From a checkpoint of a small transformer trained on Wikipedia.
Size: 15 layers, width 64.
Each number is 500 + 40 x the weight over its row's rms, rounded and kept within 0 to 999. Layers, rows and columns count from 0. Numbers have three digits each. The size before them is the row's rms in percent of the matrix's.

# q: layer 10 attention query, 64x64, rms 0.179, rows 0-63, columns 32-63
# k: layer 10 attention key, 64x64, rms 0.186, rows 0-63, columns 32-63
# v: layer 10 attention value, 64x64, rms 0.239, rows 0-63, columns 32-63
# o: layer 10 attention output (transposed), 64x64, rms 0.214, rows 0-63, columns 32-63
# up: layer 10 MLP up, 256x64, rms 0.189, rows 0-51, columns 32-63
# down: layer 10 MLP down (transposed), 256x64, rms 0.264, rows 0-51, columns 32-63
q0 046:518535530447529415512540488476562497424526518485509513503525451495499550513512543444534460539498
k0 106:500510428510562512476433467516458487440499576475537506503553491518470502526578526492498470407492
q1 097:550468538497523473478549518486522531467508465510473463499463473608584435451517525563515525453514
k1 068:546454490560508406523515549493482481514496467522477526568564554522547469473525497566448530558482
q2 097:509558481471582490535473450411477505466473615499526540481486509460508592496532509461558487449482
k2 069:520527461598554433544412484457476456454457473497532476456576450483463511489539393439495500437487
q3 082:456496481507565495537515507503512489521480578484439565466542440449474491507486490455610396502464
k3 076:495507450533550540472470491459460523497562517527502431512568522498480484488515565511597523464483
q4 079:425478563495547430467472428512529501505457541550527493453529502538531513469499451506550477473501
k4 092:574547515488564467488486434449451509511437506472512495467501499451509486541478522496556493472553
q5 101:511432468443438592451460437529533536488472505500539545489379536490540496544510488493478514476525
k5 087:483511519478483460431482470508514482515478495523499504534442477582534507507524443559468508461534
q6 072:481522518475407465493557489509511505518429505565462501489483481506489494547408571487456436523456
k6 084:545563524528556491486598555501527416423487501567515466505497486519511476441481518573479535525490
q7 080:517522466525520462490483543483449430542450576489548470444498440397540547435457492506451562510494
k7 081:530492469493539512596507533518488477500503524560465434438584566476480511481476508429477549461496
q8 087:471496512527497535488521495523511573488487529561492539452442507431481427430501546443546503492531
k8 091:528503498463522431482457546470470444455492493476481448487521535525501555499466466446456531568500
q9 101:491456489502511496464476516519406424577479553529505563480513545538568455455505477580432525482542
k9 084:478468522440524491528577468474536504487459451538496479525497526501498489542479503533391448467520
q10 081:439569457501600454490460416511384477533507570500553488519487534489464497516518500496544482472522
k10 099:437560521479571535505496464503488489498558483501542470411502464403480500533471489493600510499478
q11 083:445416484474541547440499507529506506524496439469508606509520501438432595404460454489530496519494
k11 089:460484455477514465532546570482450479514519557469528493520543463434486477458497516598515503609509
q12 097:485502444458535509537501441506445491497440479465507526580512553504555559503549488400506548449521
k12 113:502483487492538441553522554495574516526478462503482502554463543539499477482401521559520544556476
q13 101:504490527529505494467505461474505532503479416459439491503521505515460546495495543458552459510558
k13 091:564499549516536485540498539533507505487463494465470523481508494496587469476465498498501519430460
q14 085:538538497493456522536480496487476483467557536399511476475523492563517442474418480523454473581569
k14 085:477473485492492458475512472493452537491552568555499585438517566598524550493523467583473487569480
q15 099:539459477550502479503511533476479498497473436494491499491495538544481499493490603430412577566507
k15 116:490491486494555531492479489505472502512503537487448509459486473526454467457529484523460504437542
q16 130:542474522480500500485529574512542519492536434524467469542460497502526481467487567551427551578508
k16 077:506526522464475415544581569473520505560489466537518472549434502504539529498443486504505544536462
q17 088:470553501527551438540518486481527500439535575527558430468506490534486511502533475447559476446474
k17 097:489515459507496526495486492541495517516442574560535497472396523508569464556506490535487454459530
q18 077:500427530554570495506463504443505484457519541456490491473516492550599458475486474582499490487525
k18 088:537506463477487546473513447430512489474425489516524512441437484497517503569504523477481443472544
q19 080:490518452487446461496455487568463509491496477552574473550553455512538501551522472449457572433482
k19 085:508525504549445561433485461458542503532493484478489547407478438471516499506544441437510429444577
q20 084:539458498503522505526419544506429506550493446437563487508409558530511478517450463590573510488542
k20 070:518498508442575534523506468442499488517500486587496560466478455465543520520564473519460540509531
q21 108:415505489557561546484482487474453506493486493454540509498481516523487536442528521517521528533479
k21 095:526509464611473456455545493456450454475442542437536523510459435468491517473515498502511547508496
q22 078:447460493531498470448420531419560520483498473500485521489574535535507473460517439496534451502509
k22 082:483541445494527519567523466538549462522444532553479453474487601423561466532498542477510551507493
q23 110:577535521497487374512417469444545468468494505489469507486511523447537451450499518522526463485539
k23 102:490428431570489566562497425469497490523498435494455533476484542493491534515526504537501473518520
q24 094:481522436505512508467554537459493553485503537459422493567490469508529488476513508490464499576555
k24 087:491443563517531526504524483557541520533451456487473497502476445516439500455435493521563457462453
q25 089:517455489553539595417519513458476487506510505542453431488534495525507488481534524544442540551510
k25 092:559478453462567523433553439439525492498522549433517518498439508458421508491445481502453438450477
q26 086:499520419533490518452564437542501528471470524482558451480494435448517459535516507467509537467493
k26 086:514507470517517465478567571510530487465522546521413487523582459523496496496459516520446551606458
q27 087:543565563461579498447544494469476515491497502521539495471446515469462436428471505532542544469428
k27 075:469485422514509499523517398520487459469523497487497452487529419497537555554509470433451499439533
q28 108:473518527488524428548547504452487474516431583548538427521519503522526507485443577551499511568468
k28 096:517594403496526519504462476429550494460477518539519502409543481524471485553499523472431484472449
q29 096:475578554454466541520456548476471493491483487505501422422545469460502551515533498411510563422488
k29 096:536481546463485488462502484451541493504541475551522498488471539529512549427505441479466507568482
q30 096:522474571492614498542528469474459480481513438504554517487495471481526489554477562490447465448550
k30 082:504478557460557570468541515517419473484513533496521557464484496460597472485510480506520471472516
q31 101:524432414515494461540458437502514525526500556573481534491472400485539495494498521517475450462470
k31 088:499508489560473495546465552448475476455483492378477581518518539558438458529531464477538541514470
v0 104:502500516501472468497499492537467616483526520449473602472516529528487494470437539460428431443524
o0 106:507504462502517521571503476443500536466432591483448515442466521487514421553456514506547427401502
v1 115:525444544468477445561520472561456547479529492468497393535498491471506444555455536496523491512447
o1 118:475495541462513440467482469482502525500491574506581473535474479556423527582488508474568518506449
v2 116:517508451498544520454537486513515483528446451501561464440553513487529536472583479479502525554464
o2 112:505467516503427512466472567589510474508551517596480438464505491478552477488534498517475514449494
v3 116:482555498460505524460438538492491444495422492497521549501555449530488496477433451542539497472548
o3 114:522531468515532500486482539464459504533524446438501485520549526553484470416502510508466582537436
v4 086:495499548468536473583464477512513466515489497526439510486437471509474465425545455419523498559520
o4 081:522560581482512530481503482472486477500576512460463450549527477468512443500471524459456495584514
v5 130:505457553525481434496478591436536488485530468469476521456436510490504513491559507530503505480473
o5 125:528438499461452502490426505535557479489567458475469575494469527480550523501551480522528489474528
v6 097:481423424554509508520474429594500548460447536547449505514430443490456479476518539539513541518511
o6 100:514568443564463448523555496520517446428492522505471431472477448536479492580471503450476466470488
v7 093:545534486475429501524515550476450501457557546575559564464530465503559544513457533509516552471508
o7 090:494470490524539493464524492416496530448489497463509545503459543492475497464544525507572548543489
v8 127:466459493525451538524550510510519493436463454461586504496485452518576473504443509516550455531422
o8 134:497464412520502547488512514544420528503546496514555432496446471554485456548498466535481580514492
v9 131:474512520447513460417458508477474561479497525475473463494467495503493481458432569510518431556488
o9 133:534515496544475482550420466422442492477439526497530508511485531580600471536473515474471490523547
v10 105:529430491462537575521528519506545411443416507557505488553513438552494428537488492522458457558480
o10 099:503511463511455546509520499563492435500549492478556460469458555512412502572489484440469494548476
v11 124:502496595503505432489596473525486553440499576516492458513512568494476508490477514518471520519499
o11 128:499576471526536455431505420447531520482520529506493500483482548517509463597520555498520463470488
v12 119:458548495519544455472428512487468504539415472512508498516553474525483435539534523482499497529482
o12 119:573516547535525480520507547485486487472485502466501459467508515593550432518424486490431563484493
v13 118:602512439458496477474471479480501467498522487503533470440516566540538517500529566551552417521448
o13 122:501492508480473493516463489426510489448458532552523518428556525566585581532564490496438532495526
v14 100:546512529445507506534462494433434498496499510548435480563439544498478486477533485473464508515571
o14 100:536557544488505518551514467456490531428438468481520502512520547445464521526533510416462470526526
v15 116:466475466468482460510401527499414579503508491478459500544464478459490514532518446526538486528531
o15 122:487509536533490457525478460488450506471477488507457506537517510460463505456439525443549477570450
v16 123:415491492571492445555484499515529499476451503487490468510422514499546520488563434522512508527509
o16 128:499445515510447495465534515545489477470510540535438499488518459477530472539443514509415517609521
v17 115:437569474488510485496477465532472526475490515476463519472514442465529495499448558528475456473451
o17 117:511554456496525430587548480483443476470472554535514488484465463504499465472424470491529546502492
v18 112:495446496479494574524557450492510525536575504456465413557448466544488493543516556443532492528513
o18 112:483549537461471490487513418537542569500468510527541489603504449487524550524522496436515501490508
v19 104:461467449524562433446491503577508508553490475458446432482413508528488421504573462465501552524455
o19 106:526481515465462416520472519599519533502528522586541466490524474548593461481445481514432462456488
v20 109:481547474457522498460458580476547505481524522512534625448509552519530560442449496501474505441525
o20 104:527465438506561501547427491474523486523561467433469497484504526428536494419494480557517515467489
v21 130:523547605522489479494440555470519502489480516535500574497534492499411401477479515441519514529480
o21 130:549517516437537535534477564462508554481598420421474510477510532528482432530487434483534484470495
v22 112:544516462489553482510488460498493481538455504504540471542521470495436522551520458585485504578556
o22 111:500561502548489417409497502514491480515501473510539475532547519502474509514544515501506461481465
v23 112:492503473435524467407505526573472528520465453404474461421496544507506465520510562552576482510435
o23 116:439467482488467437602461503560519537515471579561515552481480554560555527484477445543460510445487
v24 090:459535506497522480429529465550538501508500495460501493432474491439465566439519428520516515499543
o24 096:483492543545473439466549510501490504496493530493482412440499430537602500462482515474482500467506
v25 125:509522474510536537480531477445529444527531545484474456548453576586429424440535486478493512487463
o25 124:497579475441497531489609509503530529442518532483520480512531477507520527532521465531480463476515
v26 113:458505469458513489510504534474500545471542531467526409509445513548453592453494481482459514525565
o26 114:469530427525482464516474455506536494487448496486542518537527501416517583499529499473472482484497
v27 097:470552464444574515487442531509514469623509526481498433462478537530458490505405540468534523484525
o27 100:480522543501543504560438452504522555563467475542517471514501451525512552464485497522546496469505
v28 110:572502523456492489455538508472497518582525565521454451465524563462514459534464556433467517492494
o28 105:494503545528544509522438489438548581544456530576546492490518531530531522535510512476549383458531
v29 138:493422491409544465533493539512501458512457500445499469508501468579565472552503498530553495513416
o29 138:498474558477477552506429482543508485513513502546530503483468544562489567465494480541453535586462
v30 136:610498490500472553461495533485416459541487507494472473530537461482406513551548565512500473460487
o30 135:493535505438487501576497500464498509459435476496523523525565520550465538504545474443531507410470
v31 133:448509580522531457520525544506438499563534512478452521512470481525461456506558457458561577454459
o31 141:500520571454509539516542478540504535497571553483493507518466442463497451431467420532579456545486
q32 078:499446527468480455500496512556483450458577525500510474555470583504471536522519456481415490505490
k32 085:520609507494480492532564481468461435435510511476533481397469427443504516542454523558501496514530
q33 087:530466493489404540489550514543586469485541485513387523470483531480473496584515477530478513506517
k33 089:451491573563458535493483428400518541509469472406536505514486466522450521492471476503536471480538
q34 103:550527497484449479444470560506547490463596517482506421547475530458527477551473461533507460508472
k34 096:540486482512567439502556513518568461454533584420501445442530416522472507535448449524520498458529
q35 091:445560508579450412485522502469471504482529540368516534582527518507505472485552506514495514472509
k35 091:530516517464524493491462493559437479465573498539487460568510590468523563563502516502449413613496
q36 097:441517524476479517412499495562516528483510492560437511497469460464478452477501582577405545543483
k36 120:540550488516473444520493502520521564505488405499520471501487521486464502649525539463534464481544
q37 129:489504519509539466480435523526463488499506479494517547437501516495522522424553542532455562439476
k37 102:480569542437585505498539480486441459573541492509590493464453462446485500544536511505530474562480
q38 108:500513539463463490550531469509574527550494468521576399518515513504504503567474513508493500471478
k38 130:445469550485466510567556467492516515534438504515464565432491459507486451490461485549454465484558
q39 097:529511478501506538519428490549515529599511497504493518529412484464490584465529499466520482527555
k39 118:512508480480542444521536499531515446506475498516540542559527512475546535438532558568386591549464
q40 116:563479521494484487521494457502532522468499536487497495471538572500457460554510465487409486426465
k40 140:491533465488441472503591443438539499511525524451468519504463549477463543522490458496495474476455
q41 112:515510467464495453546535548470475461493536509500476513484518576551501537515474475562541446569504
k41 126:495543515425533528537566529531485461467542525515523499444495462529499435500473470561445491533447
q42 115:509485446516495487560472524459499472511402540446518513476524566447477533437519512526499465562473
k42 109:549489542481523495558492532472424479476521543490495544486522493496601505476429420546557481476504
q43 113:474454466541473491526503502530549548438507532477479475548527452578450583506501516497447473430449
k43 105:455517435519471470463540457503566465500539558387576491537495401502503470567515492459469510423573
q44 117:509431481531516558525442551454523463547443477489447512490548519519517479506437517449540540498559
k44 107:474477531453514525480443548465497535526547462527539508561501490589520515482508462553496460419493
q45 086:405474495489530547456557575532518456465484458450457504465537466558448448442502503528506484438508
k45 086:440542528402508495486516465470440448489461548511569521517463522451516467504551487529488447479473
q46 103:486498507492493482562556549529507486534456539505496485507512524433502525522559521501468483464496
k46 089:472452456495591500501471500456487546511495556577494582484504495571542478459513461433520476474548
q47 109:496544497512500450481547592495490458508489508454495528567496501527440512542493495478453452530528
k47 111:495498456558535476468549504454481503510473577517493532530516372466519514438522533522474515495482
q48 081:520456427463399513580503574563482470435474533466446465510528506492501499558479495497469531591523
k48 086:399496553546615462527495490492447491525487536496495504488519493563542499394505492519518524481475
q49 105:438497573513534572530546525513442491518482448487453549488526455439554441458507505499465489527488
k49 122:446491555520494530600443468493512519558405429485441486459571549583511525511526544443483499426495
q50 098:497455488457492539530508528520461497513521514503425568514470483486452493476493504515546493604474
k50 092:487444546545509523470479525468508496460500488454437559535524592483491498416556529500428517517531
q51 100:549535503520579482520437463491524570549528562526531473464448502464521482477446482514643498430491
k51 098:469566437456539416523534450442455520422480606505463510462506495554530474574522480519527515465489
q52 121:452539524554496508412555469427468447438564540447513490478532491492495499464507487529584464509492
k52 129:504495497469517508543457478552504534462512493553561503549500462525453534595493493444497425495513
q53 110:516537443475491484460443488493518562446531509498491496568500499591491509440533486453524526390490
k53 128:512414456507462506521490491576516470516567497487433594482501526452468424490509423536512465478500
q54 100:547517528463528466547530444460551556511529549499469507529492486450462493530481452472577500573462
k54 094:486442518515412566507503558518480511568507554452488484478446488521505547454495500524510511461575
q55 127:486469542511463496572455540450425522499428427532422528523578536432537497491506537482451451546527
k55 096:490503606498482546491399567484533492520450453546482509491477493490485526501560531574514525535520
q56 132:555474506439524559463433544557515525528526444583529421552476484528544468465464493469490506490479
k56 117:496589505421529468548482426506492535530505475554507443485452472537448538473526522443453466468496
q57 097:446516542473397565486545497545478493506488512457521540449490433459516422514551464492475581522540
k57 115:512559505502484500433515417529500504443549488568539394482484443519543542513578482511564511485532
q58 097:511510540459583502437462468507498449428511534566552486464477494490497543514504521469456422474572
k58 098:502495558491458593518477495470486581429409559530426503497519535485475508507530556444545491450539
q59 106:493518459544463466517451482593510498500494474463479444447559549502522439519484415463541537399484
k59 128:511513594491458518502440455524477526479432434461513470486540565536564488504505513437465504399548
q60 107:459481472486460458473420564562501515511475529512496468487457453451524496453498519463511581453547
k60 119:497533459527527547480457547507466529493521454497504473540467439480457426498468499472526537478460
q61 125:571458483515522487476467460458536521484555473529505497531504439506472570514589467455568525496507
k61 124:503455460519402512501444506540554525551521492500535503587528467540451555451523481432535498533432
q62 125:504502478542453482461561514528542449517579476503448522415446478465509479497521453537574486537544
k62 108:471512526425607501475553528490459499476558505519499478493471484516442505515500485536552540545479
q63 119:459480523510475480457544432455530492509518529484498423498506519464444517518513501490465535524500
k63 120:575515538499490490464527508545489467519512480574452507421439449511541558491473562543499453506510
v32 093:553506463547434507553531526526465460552526436464467497496539461538535458508499484419466470440485
o32 095:527445587501509571473569466452493531509507492454480556590503486517489452523517518402447509514505
v33 085:490518507465555524483544456447503494514522493445503529556487549513532417571483473519551384475439
o33 084:496449542502509589532636467486531480495471514483511536497480476477522470487476461508488456519508
v34 093:499410508438448462566455458552531560512489473503562495532500500556488491472524466482488392442520
o34 093:495426496483496544527466466483581489451550446485506482438546531516446527529507484550387463469457
v35 084:494559454543460410582504550595518513479535456464504519455504496486487473479509506541549511484537
o35 089:486570501527502459558505534510551519490434528474481516475552549459514536456447584494519512493482
v36 082:525420479510532548389558489510556540496533516507479486540530409445441484498504446541493497490490
o36 082:540523475541462478516447500481517460473483504473555458539558533459459488524529464473472487427494
v37 076:516555496488498471509532506498573489491499565491475585478434438493529502577523418467385456467510
o37 071:496458535532460447466505494510591508521570448460444570519481458526470470496521433490462484517511
v38 075:396546492448527550459539484495476525488503495504530514498433523532520480425454465582558543479556
o38 074:453562483470461489468509553491465459517480451524508484496477521463594468456543487508490529470512
v39 076:522520566442498520575515456497470521532538475494582527523503511422481610495578446487518443503519
o39 077:519455507552482427470548477493564481540494520492512432530480432475485541486475442477525454447538
v40 079:447543515502514519475511535524552476496503509578446466565506433413519519523473526548564483495493
o40 078:449497534498525573538518544509458442574453454516474434558504480432499524491438489457513554526509
v41 072:517509452532558449525536492483539482528500597513453511501498563457494425468495519465567481538479
o41 077:537532399544511550516501554471515471497543502519487493471501549447522497445478515544509496504425
v42 089:532478504570506477509459545509571530478533487521469519420471508488517431525483527525474528406493
o42 076:487477522505429489513495491521625516434498513516431545539514517470469529489546525465470527504537
v43 081:485555457538544401544441468518458530552433459541557498526504485481537493510474534551512469510506
o43 078:496535518441461470583437517505428530519450502555420498411502505459495469503449498566501492491458
v44 072:466526512532508477473517421520464533527459476599471513536479406513462516542472553387473527526525
o44 068:586530575459504486529438506463465511536539456485543525487479444529494480550520455482471484497537
v45 077:485501491512530506459569558454456489580484509481425452526515431497462439538442548518497541463542
o45 077:483530542562475520508459477470460522574437509539522526567464463535510505511592555493515508438497
v46 084:566530535535508522438534500563511453556517498479498473471452536444525456559429482501427416521590
o46 083:506500535541479531544505551554517470499476478447490543507462523452486530532539435460508430572521
v47 091:497534587485553435540512488499494492456531522538507441507494522374456505504518525541510485538398
o47 083:548544560534544446449447525510562492478520514499549408532491457435548543506478513524486520582469
v48 074:552487470473497452501595462458479462457498548466579518475471518403530497428510461525561538506447
o48 069:529498444570526452421493450429471443452564564434518516496534528510522524458525494544521549526496
v49 083:506486460471629501565507516547435537483521469502449489567489453429508481431531484501501510405501
o49 076:556485456505476441522465485546466576525432540530503487544454512468555506481491531482401465415483
v50 075:481507518557487481525515466578464490521473524489430494445474558414450511473529503487502486521498
o50 081:466582517576495449541515466523440519484428496499515462556501567507420498486492490486469511567496
v51 078:511503510479513486549488517479501489511463540513488507501447520463549456552473444477561439546545
o51 074:515486500498523492547444534552522462517453559502489460465454565502530513495482498467520438600489
v52 075:515469486465512494525447567513569534447559491499541517497511466478564561494517398440490548441461
o52 068:547462466491486474462515552522475500464533492504464470583540474541484514489417515443465541501482
v53 077:518487463507508543473446501472485544536475528470452515455532437540481505438412536473554467560495
o53 077:443471434515452563512431541509472456575442500516491511488470479491486528490433480533478447456522
v54 077:490474485518490498481515467395476560510478517492533524522495462515523502501582475551509441488538
o54 075:491475453508474498496551468410473515525546511419547538563480431493482524473563444569518478460468
v55 092:464460505448527518488454517494439543512532463572541482445500521534478534480483522569470509475481
o55 090:475542489395537545540480458431461498462530495520509501452540428449488562497490555526478479457511
v56 086:549480381493613446487499471509471478547475519464488592549496599503502459460456453522480479523543
o56 081:537549431532540431522534457590505442482496557462458579541512506509490468507478467515423460531465
v57 082:472510550543512570512531530467452511491468510498482468484536508489506468446441464454481511463437
o57 079:414461535527494548445527469445473534534490453527547549510477533540456479510485498569476516449541
v58 081:569385484525566578507553546540462498510497505462493553522485430498506468483510540492410457491485
o58 083:513471497580516543495453527560508566446475533486551494482550481476484510508580506435467416504428
v59 084:511545492503550501464529413466437474539513510507500492496564528409492444461531544498389516513468
o59 082:480549500493524477442590400534547531523497544483502524503480484443473460483501490519470502448496
v60 078:483531497570506458564548473519503491541481488501417528493431548552515457505464538484457471426489
o60 081:469479517608475510471512490522500505473488529444409531443454503468523475500523482525477453496551
v61 104:472542476472604531546469495482490491503448501476469503461485520475511536392452526513478521459476
o61 103:471529475507521503477480544525482473467449465470465495429511495432525559459507517559496538458516
v62 093:545513461486497552557487491474527449547563505557466389477503449482493447505458445473500498544490
o62 092:550523502453508566454501460450503530583459483576475452536509515538479533540499534490517407459583
v63 077:446535505482486484500498534445495530514518510493430532478466483517534487567473584486509488480521
o63 082:469526491582455513531518518459429509505455502505441547489472422497484505533536580482563509502552
up0 099:472547562514465551582478457521489560518531526514522458530526450486480513527551496516538551555503
down0 093:534514533459551449473557498437482460522549473469448592558467506522467560467485482479449491438488
up1 118:440501520471480483557523445574579486448553501435500523552538467488464446568522549476458488484512
down1 106:442494533432496486481518498473444558534492475522576603433505533474504489506554519426498490486513
up2 123:481468457476516492486483440429523592467552575508507493491499445489498460519587516559474510532476
down2 109:491569532446460455541553504474481516492460510536501539397503603426472551557504532479512505484453
up3 096:519548502591512509469497524487454471466487558527539493527534444494458528507457439465528505543517
down3 089:479534479549459527440537495566458533427512469512532465515451556479485561502497487535560552510519
up4 109:472451477462473493509495533473501478515440514494503515504610482492489464468469449489545540528438
down4 096:408514491482464445491549501483501566413538485438503533489499430555459444499577513472597500532527
up5 093:553543503542489465457477504458492519454466435520523488436485520466479452536504501452439498496551
down5 093:465561454457461524444537542480446474441454453487490479493493591483514479563542474507492526473511
up6 091:499478375514472555487544495512528521490468540498530553521505458490513457480488506496494500511474
down6 110:432565554476538504497572490501495524558483474491461474516520485533490449518457521522577523399513
up7 112:533471492547497533556498472489451541453505511511545564436526489576551475471555485457537429512519
down7 114:614481455487510533485444476521470520505510563522458525494548447483592497498445556426509508537449
up8 101:534490560534494506440489475485478459443466523490551543484517556475514410495475581452520469494500
down8 136:551531470400509461518585538479441442560497482484480513541481479554508548463507503538487533504526
up9 104:493535489581441442524460512442553446455585488460490453497570506527498542531494412451520482528467
down9 098:442588536571550471584452478570469512507503498537478453475549489487456502494556497546510459428482
up10 124:513476498547531511514501502418491452423551473425507449514520539539555537528520461465490458461510
down10 137:501508476437481554538501536514491499457504487510476392486504477513530542483602595542551538528501
up11 111:514521551523531493526506521478496538430454558478489529457542537523469507460483596474492532499495
down11 103:440476468531511475434443455420496498440519467526526515493537446585474500438429512527535534513527
up12 084:526497465535494449472477519497534508525579496474471489448519457449448535598428503551464493569508
down12 090:517553500508482488513426507557452457398540512422533471489501554479522441537531467473507469490525
up13 079:457487487464470517472551510598521475540546503494483541483458475420391471503489506502577476531468
down13 078:524445542521441500468444504498441504404497388501449504501526532525578489480511538438461582446510
up14 134:470479448459471532484446528534497530477548485446599522495501575518521475506492443445454516472454
down14 128:470525471416444487514487434518500504562561503467501555588503614489502514484518437584460514534446
up15 110:498501513478564545482465465443523493419449489475526540542571475510453503468543482602515423509490
down15 094:471455440428508570511509508518492495563495492510495515506488494536405532494494535538417487419492
up16 099:464499503538497444530461533527480458476561498548483491470482503527501516582495490554523393522525
down16 101:476488508501467511530453593521513528474567473519549443512459431449516540518506478510521537400448
up17 102:464439587466586512464487394457508520461423541493546503465533540465498477466575498499477468463423
down17 113:479406469544557440470470536495469475472505571485471455513544497508467475504455494537537583462486
up18 102:543484479505537464475462529518431489478561533504493538486480442623509482517477443499585454473552
down18 078:514546422493473417507527454454530501585477559527507455520404472544415541538521492518487499544484
up19 113:479409520536485595513445424474501501490481497514539461554558514421500553503446441504501509457453
down19 120:635499518437485493489482527497461482460467563504519486465452520504530517449514511450585502489481
up20 121:545440452501493561428473432528479493519491535433493530490503562510538488528519425429454488503523
down20 127:480512468478538446463500516463438463467551501514552519464506521545540540507495514456501552555493
up21 113:511571539554484530481482508498488546476455479542549458433508546547561500516506516497545538488499
down21 118:573515512451548468542496516554550475435525460484466494444504569456466525542507514502444531501447
up22 103:528537488533558488537514481559469514497546520548502451458546534509487499585421422561557512431460
down22 119:489488500454479475591468462544577529513584502473440527515490457503483494469537474475496475537449
up23 115:542516555557535516468429500507551539448500516478533460546509428473401512443547502473425523490503
down23 118:489518534437484501449405467493514525565479481510536465529508533493545475491494511430426509531522
up24 093:463445481500466480503516472564529488488517534466491473522490519534495452566535497470534431561514
down24 087:547507483430483395515468486486497510583476483521470535516433477568481524502509451467573443537523
up25 115:554535415504549487435458508551466527540517524501523487551489474467536473435498544506452592458487
down25 100:493445447461473496555495476576525491502473519457560525480551551412456516584522446475544400484519
up26 078:491451550442460486462551496536457520441526423497474558586512497530551456491552514463477534459521
down26 085:484528479538532534494475485467492485534479580488509509454532533484436511538503473551605406516494
up27 112:487578486575487467469466534495494450523553472467583479445491508501492488463546457501476484485429
down27 100:515481454476517485524543480511468455507449595541485523494440511387519498499527531486546512488549
up28 112:490497478563516464443476497565527438522436503565525499490463526457517462488482476551539442475457
down28 108:477541455484525485536496536441520538561542455465500494465491443560515467440512458469548547501469
up29 076:483527469505553528560454460478438533559452502465554576495478487445438515506497505438623494504492
down29 079:488458524548482491474516510495508452453485490540444485516534497575596443487501528497362579478544
up30 079:456476465509505539440488487518570548519556535533551487505482500433421538559571493498523466551506
down30 080:546536508532483480476497507509433509529461444524479454555472460569563493426463517416488563450515
up31 119:498534478487508586489522570472445451444461469549558446489502490528617463479470429522580451482522
down31 117:523446450531470542469438523555469522439508536474512466511487600454424464545553478466478418471518
up32 077:518499401496546456514482442430521517442454517467459532521554467436470526487482531417492448507481
down32 072:546425417506510520531495551494504541482491461534461495466550506535541570451552506437443473448493
up33 071:417456552467494455466457450526575492537451573571480537487568476463518583458511513533493498536527
down33 074:560449444513451494505469482561533486435548407462488460502511470517576432523483480456449553454525
up34 131:514520570465513559440461523558463475490471457482570469431517495499505485487469459476487457464476
down34 155:512545445477492460434479433475469436456531560428535553507505549502486467510530489496517495530461
up35 118:466515533542435544536485487466433507522469486500453489479542486502510412449521561576508474515499
down35 117:478497486456416562490461495490571544616490463453506457466529474564484539483430464546483464493511
up36 089:489495508551550571517529496572508444502513485428421510429521474546517425549448451449473478482529
down36 093:522525502548555419554459438447460473538456476527499503492405458510490596477496472510584554459542
up37 096:492496530514560528515497562497499513482465519496488452476567456508546495475484459510448561438485
down37 096:443441459474491466456456513520530561481479534373524540536454551503411550535551465528533521484495
up38 112:450519475544557507472423447478478474498528514597496448443520524531518495541465494486484468513437
down38 122:556498412447539504461506478463434536473475556523423502510534554557485527459513439498546501498531
up39 080:496540572504506470561452440464482564503439593517544523479507547480553562483548498458518512563566
down39 087:516528465541531438507493498508542521512549449467498495491478512414477433602530498450449520481481
up40 076:519550476496573513517544582488491469476526478458474480414544491533477496519496468458494504463521
down40 079:488440560471443490463479464515423522487473436511492531564505524538569496495484519447476569472485
up41 108:556523529499511534504499504571481512414503482512497607443495433486457483504535507504513461510566
down41 107:529509551566530467519466581516576547491470502532439457489399468460457440537526497512483489467475
up42 072:459501431522575478467530491486572506539467545509519499470523458401515466473513528514532482420526
down42 082:549480472499438481484452470481441450390541437480488479540513544569571461477520491446417554497503
up43 112:555567549540539530472517508459484473401544492533573503542490478489456459457425463522453505471447
down43 100:471515536510484467539502526468542473487510524501469491522450472446542477496512464520496593504459
up44 102:527568535508509528550463493537468455496500432507537511516496557517474518495436491492513437465560
down44 096:515460504553551488494562516427555470539518497517454552511557516568483491507461567599496423445484
up45 128:532535573532596514438498479482518489489481535497484523452572488435480431521554480525446454547490
down45 127:445508630532530514502511574442496534524494460503475492482501457488463485574464443503487488492525
up46 110:497477478526504498419468495490461534506568458532538477507575510534517474505494461442482511548531
down46 106:472499471509516537448452468485457486459480440572561466476452504500445541515455524492547495448488
up47 141:463495501542447477388520450460478534509516544439565520529496496462462440479578476512463485531502
down47 135:528500478474505479499519581538496490490398536510540556474492436437514476440550573538483465539463
up48 090:483538435490515550477510433461567504482492514465530521505452542485465481566505456501479452554536
down48 091:479468593499505526482434455474455458544531471599452521529467482503512496531441468513461490452549
up49 084:479524551490467538445514509551451469518506483574460468520565490511417577514495472451525500526546
down49 096:483489505504500480518561500572526580472509513459450507478518463539447496568524522426450512453530
up50 114:473500398482572489473470471528529473537441524494455550418471494493489496521507512524496478485538
down50 121:470495512507491578508495540509466492540474444489503489461479484458503502457452544462628505590575
up51 090:446477482553538479518492492539536459453507512479490534464558478536483460491539448498533472530447
down51 090:484500469470466401544545501457569470570496465524475580496471531566437510566452514555528471505496